From a checkpoint of a small transformer trained on Wikipedia: local attention windows.
Each number is 50 + 15 x the weight over its row's rms, rounded and kept within 0 to 99. Layers, rows and columns count from 0. The size before them is the row's rms in percent of the matrix's.

# down: layer 4 MLP down (transposed), 1024x256, rms 0.0805, rows 124-176, columns 128-191
# up: layer 4 MLP up, 1024x256, rms 0.0928, rows 125-176, columns 128-191
down124 107:44 42 66 70 49 37 44 38 37 44 54 46 42 38 32 70 72 42 45 73 04 38 46 76 49 49 68 60 40 20 51 40 32 31 51 81 78 53 78 61 45 59 61 37 45 47 74 30 16 67 50 36 42 64 17 47 42 63 40 39 53 52 52 65
up125 091:45 44 76 69 42 56 30 69 54 47 40 37 38 64 62 28 60 51 73 35 41 57 54 77 66 29 44 58 56 17 52 56 48 51 70 69 58 39 46 29 48 38 70 28 52 58 77 41 43 33 54 63 35 64 42 18 87 17 35 37 49 50 52 67
down125 094:46 46 66 67 56 69 42 25 56 54 47 65 55 43 48 61 60 54 55 49 68 45 53 63 56 60 31 58 48 12 51 55 55 54 61 55 42 39 51 32 59 46 30 31 42 62 62 27 75 61 40 57 33 73 73 27 28 61 59 35 56 56 56 65
up126 121:31 26 68 36 45 51 55 50 28 87 48 51 30 68 55 17 46 35 36 61 77 52 46 76 46 25 45 51 53 73 59 58 36 15 44 54 62 63 60 57 46 30 46 44 59 28 35 47 26 58 58 22 66 52 61 37 55 68 37 67 59 31 57 58
down126 114:47 38 53 46 58 26 65 42 43 56 74 59 53 57 62 81 35 62 52 52 51 63 31 55 44 55 66 58 38 34 52 39 29 67 49 45 61 27 85 36 34 86 39 43 44 83 33 74 61 58 37 61 60 73 77 38 59 36 53 45 13 37 52 33
up127 086:41 62 78 62 61 55 44 34 29 34 50 58 57 56 55 60 55 60 62 70 57 37 40 76 41 55 28 42 43 55 59 48 61 76 80 55 56 29 41 62 53 60 43 46 42 64 77 40 59 61 62 41 58 73 65 60 55 17 17 41 44 24 55 48
down127 087:41 20 37 67 75 41 28 46 41 44 47 31 49 72 43 45 27 78 48 56 36 33 54 67 64 43 52 68 55 79 47 67 56 83 35 41 49 65 43 66 45 34 59 38 36 53 70 50 33 35 51 81 52 42 67 33 37 37 89 52 58 46 52 53
up128 105:54 24 38 54 46 36 10 34 66 69 43 35 49 29 74 57 51 35 49 45 57 76 70 48 44 31 56 61 40 89 45 23 41 43 28 53 60 56 80 49 57 72 68 63 50 61 50 55 41 60 50 30 58 43 50 48 42 76 44 76 45 65 38 44
down128 106:30 59 68 53 24 19 30 34 91 63 54 47 57 50 44 61 47 60 45 53 47 40 59 78 44 46 72 67 63 43 31 13 40 38 43 60 35 49 72 55 25 61 77 57 50 25 38 46 69 54 64 38 79 43 20 53 37 35 51 33 49 61 64 19
up129 104:17 32 39 34 39 68 59 47 43 28 41 37 64 68 52 60 77 77 96 63 63 54 62 62 44 44 40 78 25 37 56 47 66 28 64 49 60 48 53 48 54 62 60 47 59 35 64 61 32 54 45 33 50 35 81 63 59 49 66 50 40 40 60 45
down129 104:39 39 32 46 27 56 96 55 59 49 55 40 34 49 55 41 37 20 38 59 58 57 60 19 92 49 40 41 49 47 57 69 41 48 50 59 61 40 56 51 60 68 53 75 52 52 58 43 71 29 73 53 61 47 43 66 59 35 36 49 60 48 50 36
up130 091:14 56 35 27 56 38 33 40 48 44 62 47 50 58 53 58 56 40 41 32 45 60 38 40 63 30 55 38 56 55 50 60 54 24 49 71 44 46 28 42 40 44 43 82 41 44 52 59 52 30 65 32 33 83 35 32 60 49 41 32 35 43 40 66
down130 092:59 52 71 50 54 67 54 52 72 38 36 65 46 64 69 52 35 46 31 11 43 51 33 29 60 45 50 56 41 43 53 85 48 43 46 52 42 54 28 51 37 53 62 46 63 46 33 80 54 34 31 61 41 45 63 72 35 25 54 26 21 55 59 29
up131 095:29 44 31 44 27 76 73 47 58 65 32 65 33 51 66 57 32 53 78 42 61 45 62 64 57 63 47 68 46 39 32 34 39 63 57 50 64 53 42 39 63 41 46 71 54 59 50 33 55 50 53 58 58 59 61 47 40 65 66 61 47 56 11 56
down131 096:42 63 60 43 43 58 76 42 76 49 49 59 03 41 45 55 80 48 58 27 68 63 36 51 32 78 52 36 59 52 41 65 38 50 61 39 62 99 59 46 35 69 17 45 53 59 39 60 67 55 45 42 44 54 76 40 41 43 53 53 35 62 30 39
up132 103:25 30 48 52 49 68 73 56 45 45 48 31 64 56 66 42 46 48 50 56 50 42 59 59 50 23 40 42 17 49 55 74 49 26 37 54 62 48 56 52 43 53 39 36 42 43 79 36 62 46 40 34 34 47 36 31 89 36 50 54 45 42 54 58
down132 099:66 56 41 41 47 66 62 42 45 30 60 58 34 67 63 31 40 61 83 57 34 43 58 67 40 31 29 46 55 69 41 56 61 45 33 57 68 60 48 56 68 63 31 68 48 63 70 46 39 67 37 47 61 61 60 34 24 62 58 40 41 09 39 55
up133 098:33 37 67 69 52 60 37 48 42 62 61 51 65 45 41 68 41 76 46 60 45 43 74 31 39 41 54 65 52 55 30 81 50 41 39 52 27 57 27 55 45 32 53 79 38 63 45 43 65 31 24 54 24 36 36 10 83 58 52 17 31 42 61 60
down133 097:59 48 39 42 48 77 70 32 73 41 72 38 18 77 57 33 31 56 57 49 44 57 50 61 65 67 47 84 40 67 80 38 50 63 41 62 73 88 43 55 40 33 47 76 73 62 71 54 44 49 33 30 61 18 38 71 20 08 59 27 47 58 76 54
up134 120:54 46 69 50 33 55 34 82 52 31 58 13 74 43 58 42 45 68 63 91 65 53 61 62 60 42 62 26 08 32 54 67 64 21 47 44 50 32 28 52 52 35 39 64 29 54 37 46 46 48 67 64 64 69 45 61 40 51 72 23 40 37 61 56
down134 108:48 71 48 41 79 52 46 36 55 54 64 55 47 50 52 77 61 55 66 55 42 65 48 41 49 77 74 40 45 33 40 49 59 43 42 74 11 50 43 50 55 49 44 69 27 34 43 45 48 59 44 28 86 59 39 56 64 17 42 59 39 30 44 78
up135 109:51 53 55 47 28 44 58 82 40 66 25 40 39 71 62 20 47 38 59 60 48 34 65 39 56 30 39 88 23 51 34 68 78 48 47 45 60 47 60 45 55 37 29 58 29 46 58 64 40 38 50 79 45 54 71 42 34 48 39 53 57 52 74 51
down135 105:60 36 53 50 25 43 41 58 51 50 41 19 61 51 79 39 50 40 55 59 64 34 61 54 40 41 69 49 73 40 54 40 64 32 00 52 30 49 79 40 33 47 46 51 50 16 68 33 28 65 64 39 52 66 49 35 45 35 39 83 66 46 45 59
up136 101:57 52 58 57 52 65 40 39 48 70 30 14 46 47 39 64 87 24 80 66 72 69 71 56 48 56 36 44 58 45 48 67 60 66 24 36 54 62 45 28 45 39 37 52 41 59 42 64 32 66 39 59 76 29 58 70 67 48 63 48 53 25 67 70
down136 101:32 29 42 32 40 64 36 65 46 41 45 34 44 56 57 37 35 44 58 36 60 56 47 51 38 34 42 10 56 74 63 49 21 65 49 50 82 60 33 51 35 62 80 62 58 48 53 50 27 52 40 53 64 40 55 58 47 29 16 61 61 41 56 62
up137 103:27 39 38 51 39 48 50 40 49 46 49 35 62 44 47 53 43 30 62 41 74 59 73 43 64 63 46 61 61 48 59 48 50 15 62 15 44 67 31 56 59 51 41 48 37 33 41 58 64 20 75 61 56 49 31 52 70 20 53 35 63 47 54 47
down137 102:67 47 29 51 30 64 53 15 57 31 60 61 46 73 52 34 62 35 35 56 59 30 62 37 62 54 50 28 83 28 48 76 45 58 54 63 50 53 31 56 58 70 33 44 39 47 56 44 44 56 24 23 49 46 44 39 53 69 47 64 52 49 48 43
up138 095:42 53 36 54 54 58 46 52 55 31 52 36 68 60 42 36 56 43 64 45 57 64 54 74 38 37 71 69 55 70 36 58 31 52 70 78 49 53 52 80 36 56 34 34 44 72 36 79 41 44 71 38 42 57 50 69 37 42 55 46 53 39 63 44
down138 100:37 54 70 77 71 65 21 09 39 42 54 38 26 61 35 53 56 43 39 32 57 60 44 79 34 30 68 70 47 43 44 46 58 61 47 51 68 52 73 70 50 35 41 69 47 55 43 57 48 65 64 48 45 36 49 32 42 34 60 47 40 57 49 52
up139 102:59 61 52 70 44 37 64 55 27 51 27 42 30 37 52 55 43 55 78 53 23 50 53 41 75 43 54 50 38 48 60 37 39 60 72 63 42 22 62 34 46 61 35 64 55 49 51 66 42 35 56 56 63 36 38 27 51 41 67 18 72 46 47 33
down139 102:59 76 42 69 29 31 27 41 25 31 61 38 45 27 63 55 44 33 55 28 57 36 46 29 47 59 36 53 36 36 51 51 60 55 30 67 68 66 61 69 46 45 52 49 37 11 55 41 80 51 39 41 27 69 59 56 72 56 79 56 66 21 28 64
up140 096:59 44 57 36 45 54 50 52 49 45 53 66 74 51 39 35 44 50 27 48 75 47 43 42 90 57 46 66 30 57 36 66 57 54 54 48 74 52 52 41 38 51 44 54 72 68 37 51 19 40 40 47 33 25 66 38 48 52 62 58 51 53 18 24
down140 096:46 48 49 72 62 29 48 48 66 21 32 68 40 38 49 70 46 52 51 50 62 60 47 38 56 62 39 43 73 34 50 60 73 61 82 56 69 57 41 63 31 49 52 28 35 65 40 47 33 31 50 56 50 60 42 51 58 69 56 63 51 42 44 51
up141 087:25 39 39 75 54 46 61 50 51 50 57 42 48 66 17 61 78 57 55 68 47 39 44 68 56 53 86 56 42 50 55 44 44 68 45 18 56 66 38 22 33 72 54 45 68 62 41 54 50 17 26 55 30 48 60 50 55 49 22 52 17 71 47 55
down141 092:32 73 50 40 43 37 81 46 57 56 34 72 32 51 53 51 80 53 35 73 74 47 38 80 38 54 68 56 47 39 37 47 29 47 50 45 57 59 74 29 59 36 50 74 45 45 46 30 48 42 50 34 41 55 44 48 63 35 29 46 51 77 64 68
up142 096:66 39 54 55 62 59 47 45 41 41 63 27 52 56 34 44 17 32 39 21 56 43 28 53 37 46 50 32 42 64 70 63 55 65 73 58 50 23 15 49 54 47 47 38 51 61 55 56 57 40 43 60 48 35 40 49 44 48 43 61 51 40 40 36
down142 097:32 28 43 30 56 35 43 42 66 51 69 30 57 52 23 70 84 68 62 56 41 28 75 37 51 54 46 38 75 64 69 60 51 38 46 59 65 02 36 58 71 61 28 55 65 28 63 56 68 65 51 47 55 38 64 44 50 56 61 80 49 34 47 67
up143 108:68 63 35 51 68 41 51 61 41 74 42 22 68 29 33 46 37 68 61 35 52 36 49 57 53 44 46 47 47 55 35 53 57 50 52 31 52 59 43 42 25 61 38 37 63 37 58 49 39 74 46 49 21 55 62 25 83 50 30 49 27 53 44 48
down143 106:71 36 53 48 77 73 76 13 44 51 64 45 45 68 38 46 33 48 70 67 57 59 53 52 43 66 27 82 68 93 48 29 45 30 21 48 39 48 54 72 52 56 49 61 49 35 51 61 48 28 56 41 64 51 63 34 43 62 51 12 63 64 61 43
up144 098:26 17 69 55 72 44 46 00 46 52 58 50 31 57 28 56 27 49 52 28 25 58 45 70 53 48 39 57 15 58 65 53 40 36 34 23 69 29 53 81 45 56 61 61 29 54 36 42 39 43 23 35 51 66 70 70 66 62 37 47 31 71 23 31
down144 100:69 33 35 38 75 61 35 53 38 63 52 55 40 38 49 49 46 21 47 19 40 55 63 57 89 43 75 48 80 61 60 75 33 46 44 35 55 64 46 54 67 38 50 42 46 41 50 52 58 71 72 64 71 51 44 65 49 61 27 53 73 52 63 67
up145 107:37 41 39 43 27 36 75 19 40 68 20 52 75 84 62 45 42 61 48 40 69 67 70 73 70 38 33 59 19 56 41 51 65 39 56 63 56 47 79 43 41 58 60 52 75 79 85 61 37 39 43 46 73 39 54 46 84 56 53 13 60 54 46 39
down145 102:54 60 47 30 55 48 38 29 61 68 22 52 45 56 49 48 53 56 45 45 48 62 41 58 35 47 23 42 53 91 71 36 44 41 63 63 70 46 84 39 37 55 67 67 62 60 35 48 45 70 56 62 39 67 42 50 12 75 64 52 26 62 51 65
up146 101:56 82 48 51 26 63 36 40 32 55 34 55 62 51 57 26 67 46 58 77 99 68 63 57 48 32 52 43 45 54 41 65 52 67 36 42 58 40 44 43 47 42 46 48 40 77 53 66 31 72 23 51 62 69 46 30 44 54 52 51 71 37 61 39
down146 101:69 46 39 70 40 53 39 24 35 70 45 53 48 83 63 33 32 27 69 60 60 66 52 26 26 27 47 79 54 65 50 46 49 08 58 41 26 52 69 35 42 32 43 49 96 16 34 58 55 61 43 63 33 47 62 49 15 63 35 20 91 39 56 57
up147 108:29 50 51 29 48 75 06 43 36 49 33 62 72 74 48 38 36 52 51 38 50 60 31 60 32 41 30 44 59 64 47 40 53 54 54 62 50 33 61 47 51 33 52 49 11 70 58 47 46 51 30 21 39 49 67 64 80 51 58 57 46 55 48 77
down147 105:50 79 48 51 49 59 52 24 48 45 19 45 52 47 38 56 75 56 54 64 49 45 58 58 38 80 13 76 34 63 80 57 26 33 58 49 85 50 38 35 13 64 47 36 52 39 54 47 74 54 34 58 24 48 69 61 47 71 50 65 42 47 34 38
up148 093:55 60 72 85 79 59 51 53 41 39 40 38 65 47 43 51 71 64 54 59 56 47 84 41 59 51 68 47 53 53 32 53 57 42 23 62 23 31 28 38 46 31 33 54 53 28 33 49 47 43 57 49 43 57 50 45 70 68 54 69 46 27 40 36
down148 095:47 45 79 26 61 42 59 66 49 25 35 42 52 43 50 41 32 42 40 31 34 42 58 41 62 56 47 35 45 47 49 67 91 48 59 86 49 25 39 45 51 83 53 51 52 57 56 55 81 27 45 37 46 57 15 54 42 45 31 64 46 55 49 21
up149 114:43 13 75 37 57 75 27 41 44 75 49 43 44 61 42 57 53 69 37 65 51 47 54 28 34 53 70 66 67 63 41 53 53 40 79 44 37 55 52 56 61 68 16 30 50 69 64 36 46 37 53 45 30 27 55 43 52 39 48 55 29 67 53 58
down149 107:66 73 29 53 45 62 65 62 40 41 44 75 49 17 46 45 39 39 37 30 22 53 59 38 69 49 38 51 37 29 38 68 56 58 65 53 43 81 39 57 50 77 34 44 61 43 57 58 37 36 39 55 53 48 54 47 63 97 77 18 26 63 41 68
up150 098:29 28 37 63 45 53 46 48 67 30 62 63 54 24 71 55 60 39 60 43 78 44 32 47 41 65 65 38 33 74 28 56 72 57 83 42 12 26 62 61 41 45 57 56 42 45 44 54 36 45 42 44 42 36 68 63 56 42 39 57 46 37 60 41
down150 099:49 57 24 18 39 29 70 66 74 49 65 58 55 69 54 34 27 60 79 46 51 60 36 47 71 45 45 52 49 83 48 43 43 60 59 53 27 46 72 61 39 43 48 48 51 43 70 29 16 61 26 62 36 66 52 60 68 54 36 68 75 78 57 52
up151 095:60 50 37 59 49 46 30 56 72 33 51 41 36 33 65 50 21 28 57 39 59 52 85 54 35 28 43 60 49 48 49 30 70 53 60 42 70 50 28 56 46 25 29 46 43 72 29 36 46 65 29 59 77 45 56 56 49 74 42 29 71 67 45 55
down151 099:42 72 39 49 36 54 42 33 34 52 29 59 13 34 41 41 29 53 54 55 37 45 52 61 52 24 44 64 44 67 56 81 44 49 54 57 60 47 51 71 57 35 65 50 50 64 40 64 27 65 68 30 66 39 36 47 53 46 68 44 44 44 44 66
up152 100:56 40 73 64 49 56 25 47 57 50 38 17 28 41 75 38 79 46 62 60 41 49 56 70 38 21 29 63 48 44 70 50 31 58 45 46 33 43 56 57 69 71 70 61 37 43 66 55 48 37 41 60 52 82 46 29 75 27 51 60 63 21 62 36
down152 100:61 43 58 59 37 37 60 32 18 45 59 55 57 42 25 52 39 68 53 75 32 41 56 54 59 29 32 94 21 43 54 80 51 48 40 51 62 66 45 56 51 49 41 34 52 55 61 47 18 53 51 57 65 53 59 37 79 52 73 64 56 51 52 51
up153 106:40 48 58 50 44 44 54 19 23 47 63 57 31 25 23 51 26 33 73 42 56 50 41 66 61 41 59 48 35 59 51 50 67 35 46 67 76 57 38 44 71 45 45 47 62 50 45 21 53 15 47 67 60 87 71 48 63 67 40 39 64 48 54 53
down153 106:51 82 45 22 36 32 70 23 32 62 50 60 82 56 52 56 63 72 42 46 42 46 37 50 54 54 52 52 23 51 42 63 68 56 45 71 63 42 47 69 69 57 63 68 50 42 33 73 49 53 44 50 77 50 38 45 61 53 28 56 57 53 75 34
up154 097:26 61 36 41 28 71 31 45 57 34 38 50 29 54 40 27 62 84 44 66 47 62 55 48 63 34 64 73 22 38 37 40 45 46 48 66 36 24 47 45 63 28 19 28 78 28 57 52 43 42 50 53 55 33 66 38 26 39 60 41 52 47 50 28
down154 098:40 56 62 69 28 47 54 51 36 26 50 44 51 59 36 49 40 52 42 67 43 68 53 63 52 41 44 32 55 53 26 80 54 47 40 75 31 74 29 70 57 57 37 14 64 36 53 77 45 26 54 51 30 46 69 58 50 45 43 49 28 66 55 56
up155 108:17 73 13 47 56 72 59 52 48 49 33 43 33 58 40 53 64 77 56 46 53 44 61 72 54 24 73 68 30 38 70 43 34 52 65 73 38 42 55 64 45 61 46 18 52 38 51 66 53 68 46 25 58 52 70 44 45 25 42 41 66 50 35 45
down155 102:56 25 40 56 67 65 80 56 51 53 73 46 66 78 55 51 67 57 56 47 47 43 53 41 63 42 50 64 46 47 40 04 59 43 59 74 58 29 51 54 29 34 79 57 56 91 26 55 61 44 71 44 39 38 55 39 43 60 49 52 40 44 64 50
up156 104:69 71 24 52 33 81 31 32 48 95 17 46 52 49 57 63 88 63 73 66 67 46 68 54 55 56 65 58 46 56 30 47 64 30 71 43 67 44 45 55 62 50 41 28 64 77 68 34 45 54 43 33 40 30 37 14 51 66 48 36 51 42 14 59
down156 108:46 38 63 46 50 42 49 41 56 45 33 48 39 65 45 50 51 48 52 67 23 39 65 67 55 68 78 28 36 40 33 44 53 67 38 31 29 41 49 51 49 47 42 47 54 60 46 75 58 44 33 32 56 37 45 46 38 34 65 67 36 54 46 33
up157 112:56 36 45 33 53 33 41 53 59 53 28 54 95 57 83 37 69 68 57 27 67 48 54 56 37 85 51 63 49 52 27 43 79 61 46 49 39 11 58 43 49 54 44 54 41 74 56 43 44 29 19 37 61 42 39 39 62 92 47 56 50 40 47 44
down157 110:61 51 47 69 45 57 55 45 60 25 59 30 59 51 69 25 50 55 49 44 50 61 53 48 66 60 69 69 54 44 48 50 68 23 66 52 54 41 62 55 49 36 56 27 81 86 68 73 60 36 46 29 51 49 26 69 67 63 57 60 45 31 31 35
up158 093:38 34 32 60 46 34 31 22 35 49 32 40 64 76 63 50 58 69 45 68 27 44 70 42 51 78 61 47 37 56 81 63 37 46 57 46 57 59 51 61 40 71 61 48 58 67 59 59 27 39 55 59 39 46 22 62 64 19 58 34 69 68 53 46
down158 096:53 48 47 36 46 56 47 56 43 41 57 56 53 59 33 53 47 46 57 31 59 55 76 65 34 97 50 39 45 51 55 35 33 72 50 27 66 69 67 48 44 59 46 61 71 65 39 79 51 39 47 54 38 44 44 57 62 51 39 50 49 43 78 72
up159 104:54 03 48 51 72 58 50 46 69 41 39 52 58 62 72 59 54 52 69 26 23 59 56 39 64 21 24 41 49 89 47 42 57 37 47 63 56 25 48 46 47 37 37 41 42 41 42 31 69 54 32 59 28 66 19 41 62 47 66 57 55 51 49 33
down159 103:37 52 37 41 67 38 49 45 64 35 46 65 41 66 50 68 48 42 61 44 81 44 38 36 77 38 25 17 54 71 55 49 49 49 31 43 33 52 88 41 37 40 66 77 68 39 51 29 39 49 38 63 39 40 64 30 52 50 45 50 34 39 29 42
up160 096:28 32 53 66 66 59 44 69 43 96 43 48 63 34 22 50 31 46 64 68 50 49 45 59 35 52 58 35 40 43 27 34 49 61 25 46 58 35 58 22 64 45 33 58 38 49 60 53 32 61 52 37 90 60 67 51 68 37 53 59 19 70 49 20
down160 098:57 51 32 57 82 42 53 40 59 80 67 58 26 52 39 51 54 35 52 20 63 42 45 43 45 72 65 49 49 52 48 57 38 55 42 46 45 59 62 51 67 33 42 65 58 26 65 59 54 75 58 30 63 51 30 63 51 65 53 36 39 37 44 23
up161 097:26 47 78 36 84 69 14 56 57 70 39 34 58 59 55 47 68 86 55 34 36 53 55 47 52 41 39 56 32 48 45 70 29 39 51 58 35 53 38 61 38 76 46 46 34 43 27 69 70 34 41 49 81 30 41 49 54 47 27 38 41 33 77 62
down161 098:45 70 66 59 45 49 44 35 68 48 41 35 51 67 42 60 69 43 33 69 62 41 46 52 27 50 08 39 62 61 18 63 27 64 67 44 44 54 49 47 51 47 79 44 41 67 56 51 62 53 60 58 72 50 27 25 74 96 61 37 68 60 46 68
up162 092:54 47 49 70 66 28 50 41 64 70 49 49 55 82 71 55 58 77 52 56 34 55 41 37 59 54 61 52 17 64 41 37 51 48 44 79 51 32 74 71 34 60 47 63 31 45 17 52 51 52 52 56 49 63 49 60 53 76 67 65 62 33 64 44
down162 093:44 64 61 41 45 56 37 17 69 37 51 29 54 41 57 35 36 49 57 58 50 47 59 27 78 52 18 51 63 82 34 18 50 46 69 73 40 32 62 78 13 64 46 47 53 60 20 60 54 59 47 37 33 53 53 57 35 61 41 60 65 58 65 38
up163 092:78 67 72 50 77 74 62 50 41 72 16 32 37 49 55 66 20 54 48 63 35 50 37 48 49 53 57 65 58 56 56 24 26 61 57 39 77 67 34 49 44 74 59 53 57 76 86 49 29 31 71 62 41 57 53 63 34 30 33 68 39 53 58 32
down163 094:77 50 65 66 40 58 55 86 24 57 25 46 59 49 36 61 50 48 46 61 58 43 49 36 39 35 51 25 57 48 41 58 49 84 34 22 47 57 33 52 37 23 56 59 34 20 24 34 43 70 64 90 46 55 77 68 59 31 59 81 76 48 46 75
up164 107:51 35 75 56 55 58 55 21 50 39 51 12 50 58 34 38 75 37 50 40 57 51 42 41 42 55 44 54 56 54 22 75 34 38 30 24 68 42 70 51 55 66 44 27 51 59 74 68 40 41 68 49 56 54 69 29 95 37 38 52 60 50 54 64
down164 105:24 54 68 24 70 28 39 46 78 53 57 31 45 58 42 25 59 58 46 58 49 52 53 57 50 59 53 64 39 87 48 35 57 32 61 59 84 49 57 56 23 64 31 38 25 57 45 47 27 78 35 73 46 54 64 66 38 35 44 27 51 51 36 39
up165 097:38 32 43 23 64 62 58 35 65 34 27 59 58 61 49 56 69 71 26 36 84 48 62 58 37 34 47 51 15 76 55 67 35 60 48 41 48 54 30 64 47 44 32 72 35 48 66 40 41 33 51 18 65 53 33 36 58 42 63 46 31 51 18 61
down165 099:54 33 63 58 30 68 43 18 37 23 46 48 50 39 65 49 59 30 54 70 67 45 42 31 28 53 49 45 52 73 52 72 96 30 68 56 32 53 55 17 53 57 45 41 59 45 24 44 43 72 51 43 41 58 70 53 34 25 70 68 66 57 60 10
up166 096:53 58 56 58 74 46 45 62 24 50 30 42 63 38 42 51 64 40 40 29 40 43 77 71 23 19 46 50 60 80 44 60 43 44 63 57 33 53 37 62 29 45 56 32 52 68 54 52 70 32 64 21 23 31 48 49 67 54 41 30 50 37 37 56
down166 097:85 50 22 33 62 37 76 52 67 48 14 61 59 63 65 46 57 14 49 60 42 34 40 40 31 40 53 27 72 71 43 57 26 52 52 68 59 55 59 43 24 65 49 36 30 53 77 25 35 31 49 35 48 24 48 53 59 27 50 44 23 45 72 23
up167 097:61 11 49 26 38 44 49 41 64 53 42 23 54 62 24 46 09 57 59 51 49 68 57 50 50 47 51 71 34 38 57 56 59 60 40 58 61 41 47 47 34 31 19 54 52 70 54 34 47 51 41 67 50 40 21 37 67 68 54 47 50 34 38 47
down167 092:69 70 48 42 60 35 68 33 69 55 38 70 45 70 29 40 69 67 42 53 14 29 71 36 40 51 42 73 41 42 48 59 38 66 40 60 64 45 21 66 54 52 64 63 59 53 59 38 26 71 61 39 55 57 61 68 70 55 38 51 41 22 28 81
up168 094:69 20 40 58 70 66 54 60 57 51 52 37 51 69 65 49 61 42 57 15 88 75 24 55 60 45 40 68 61 59 55 74 51 40 72 36 24 33 24 47 48 49 43 68 39 58 44 84 61 55 56 45 52 35 44 38 41 44 46 60 56 52 48 38
down168 102:43 38 59 27 42 60 36 43 43 46 67 51 64 44 72 54 57 36 48 44 65 62 45 51 51 62 30 41 64 44 42 63 53 51 33 44 59 44 44 43 49 48 56 53 53 61 44 72 41 44 52 30 62 65 54 54 48 48 45 60 47 41 50 58
up169 097:30 58 39 52 47 55 31 42 25 65 33 52 60 44 46 38 80 52 59 29 60 47 41 53 26 29 48 64 49 62 72 43 38 66 43 66 59 48 46 32 49 42 61 48 39 57 43 67 25 51 25 54 51 69 46 75 62 63 21 41 55 52 39 37
down169 096:33 45 15 47 62 47 67 59 06 75 42 79 32 28 64 55 76 51 33 45 12 58 50 38 37 55 53 56 37 49 53 49 34 57 47 51 58 62 42 61 35 67 75 24 56 36 53 63 33 48 57 53 59 61 58 48 54 28 21 62 67 49 25 14
up170 093:62 62 42 43 57 55 67 46 49 59 19 61 32 56 34 69 52 38 22 45 51 62 61 56 53 43 67 63 27 35 14 28 44 51 60 58 66 40 20 49 51 58 61 41 52 46 29 70 45 71 37 38 52 49 43 31 54 45 53 56 56 39 63 80
down170 094:69 48 41 28 51 36 40 44 65 31 72 26 73 49 36 32 33 54 57 28 48 33 38 34 55 55 77 33 46 44 60 44 35 46 47 45 41 54 55 33 46 36 62 33 72 48 52 17 72 87 29 75 42 65 44 47 36 69 11 53 58 39 38 40
up171 082:45 32 56 43 75 65 78 33 25 65 63 53 45 60 23 46 59 82 36 75 49 33 42 42 32 57 44 63 59 68 56 53 26 59 30 60 67 54 46 40 15 28 44 56 56 51 45 64 53 62 59 50 57 60 64 66 50 56 15 53 54 18 33 61
down171 095:60 38 53 56 41 82 50 65 38 52 58 55 26 33 52 62 55 62 57 38 79 60 29 42 56 65 44 63 34 21 48 51 49 44 36 34 74 45 25 68 60 40 70 43 72 71 43 37 62 56 46 49 74 42 49 44 65 62 36 63 40 49 70 35
up172 100:24 40 37 62 48 46 52 40 19 24 41 37 56 61 57 61 45 51 87 66 60 47 57 34 31 40 65 52 55 64 49 62 52 42 35 25 38 44 48 14 49 31 52 43 29 51 64 35 40 52 65 56 57 29 45 44 61 33 72 57 22 74 51 41
down172 098:40 32 29 39 38 20 76 31 48 49 58 62 29 61 29 59 63 45 42 66 42 80 54 70 61 71 71 25 48 47 39 46 40 33 25 66 42 60 57 75 27 34 35 56 64 45 35 29 49 64 72 50 44 60 30 28 53 51 62 63 70 46 42 33
up173 099:18 16 72 41 44 51 42 62 40 44 43 28 62 38 74 44 59 44 83 49 73 39 36 58 47 28 81 63 48 37 29 48 37 49 61 51 65 51 46 47 55 55 30 55 53 37 46 36 44 62 62 49 22 43 44 60 55 39 52 52 41 35 67 25
down173 099:20 24 42 68 62 46 60 50 77 29 74 55 55 62 29 53 56 45 59 34 33 61 49 35 46 46 35 58 46 45 49 05 43 63 23 51 40 77 08 54 58 15 58 50 75 67 50 49 40 24 48 36 46 17 48 56 62 53 48 68 46 43 65 56
up174 107:66 49 74 52 54 64 69 31 51 49 59 37 70 75 45 59 52 81 45 21 59 50 58 28 43 39 67 60 60 74 35 40 45 31 59 42 33 62 44 33 57 59 65 50 30 58 48 47 59 39 54 45 31 62 23 48 44 37 71 28 57 40 49 43
down174 105:31 34 62 41 48 40 28 47 50 64 73 56 55 75 46 62 44 62 36 65 60 46 45 61 53 00 55 82 39 62 53 62 24 59 47 21 32 43 50 33 50 49 99 40 39 53 38 35 30 35 48 53 38 45 56 25 50 48 74 10 41 58 46 43
up175 101:20 45 40 44 70 57 40 55 57 63 46 62 53 44 64 62 51 78 58 65 43 68 80 62 46 20 53 42 45 32 39 69 43 68 57 44 35 58 44 12 37 34 39 64 71 74 28 61 22 60 51 27 46 15 42 26 53 35 69 50 36 52 56 59
down175 099:47 77 55 69 79 50 41 56 54 72 37 29 40 51 54 52 83 57 40 45 48 43 62 59 54 48 75 52 39 43 55 39 57 61 31 60 62 51 46 54 34 20 36 37 59 35 90 75 34 47 63 44 42 52 58 37 47 25 68 34 54 65 49 37
up176 094:26 55 49 82 53 50 24 40 38 58 50 21 52 62 45 42 33 36 46 49 77 60 59 49 34 35 59 52 44 59 38 52 59 46 56 62 31 48 49 38 61 72 60 35 47 75 55 42 52 68 52 11 29 61 62 29 52 67 47 56 15 34 52 46
down176 098:41 87 32 65 76 63 65 28 37 20 41 24 40 36 39 44 59 68 35 60 34 25 55 35 39 43 83 95 57 55 68 30 61 47 44 74 38 51 47 66 77 45 33 60 46 28 76 47 30 79 52 55 67 57 46 38 34 46 43 25 34 56 26 47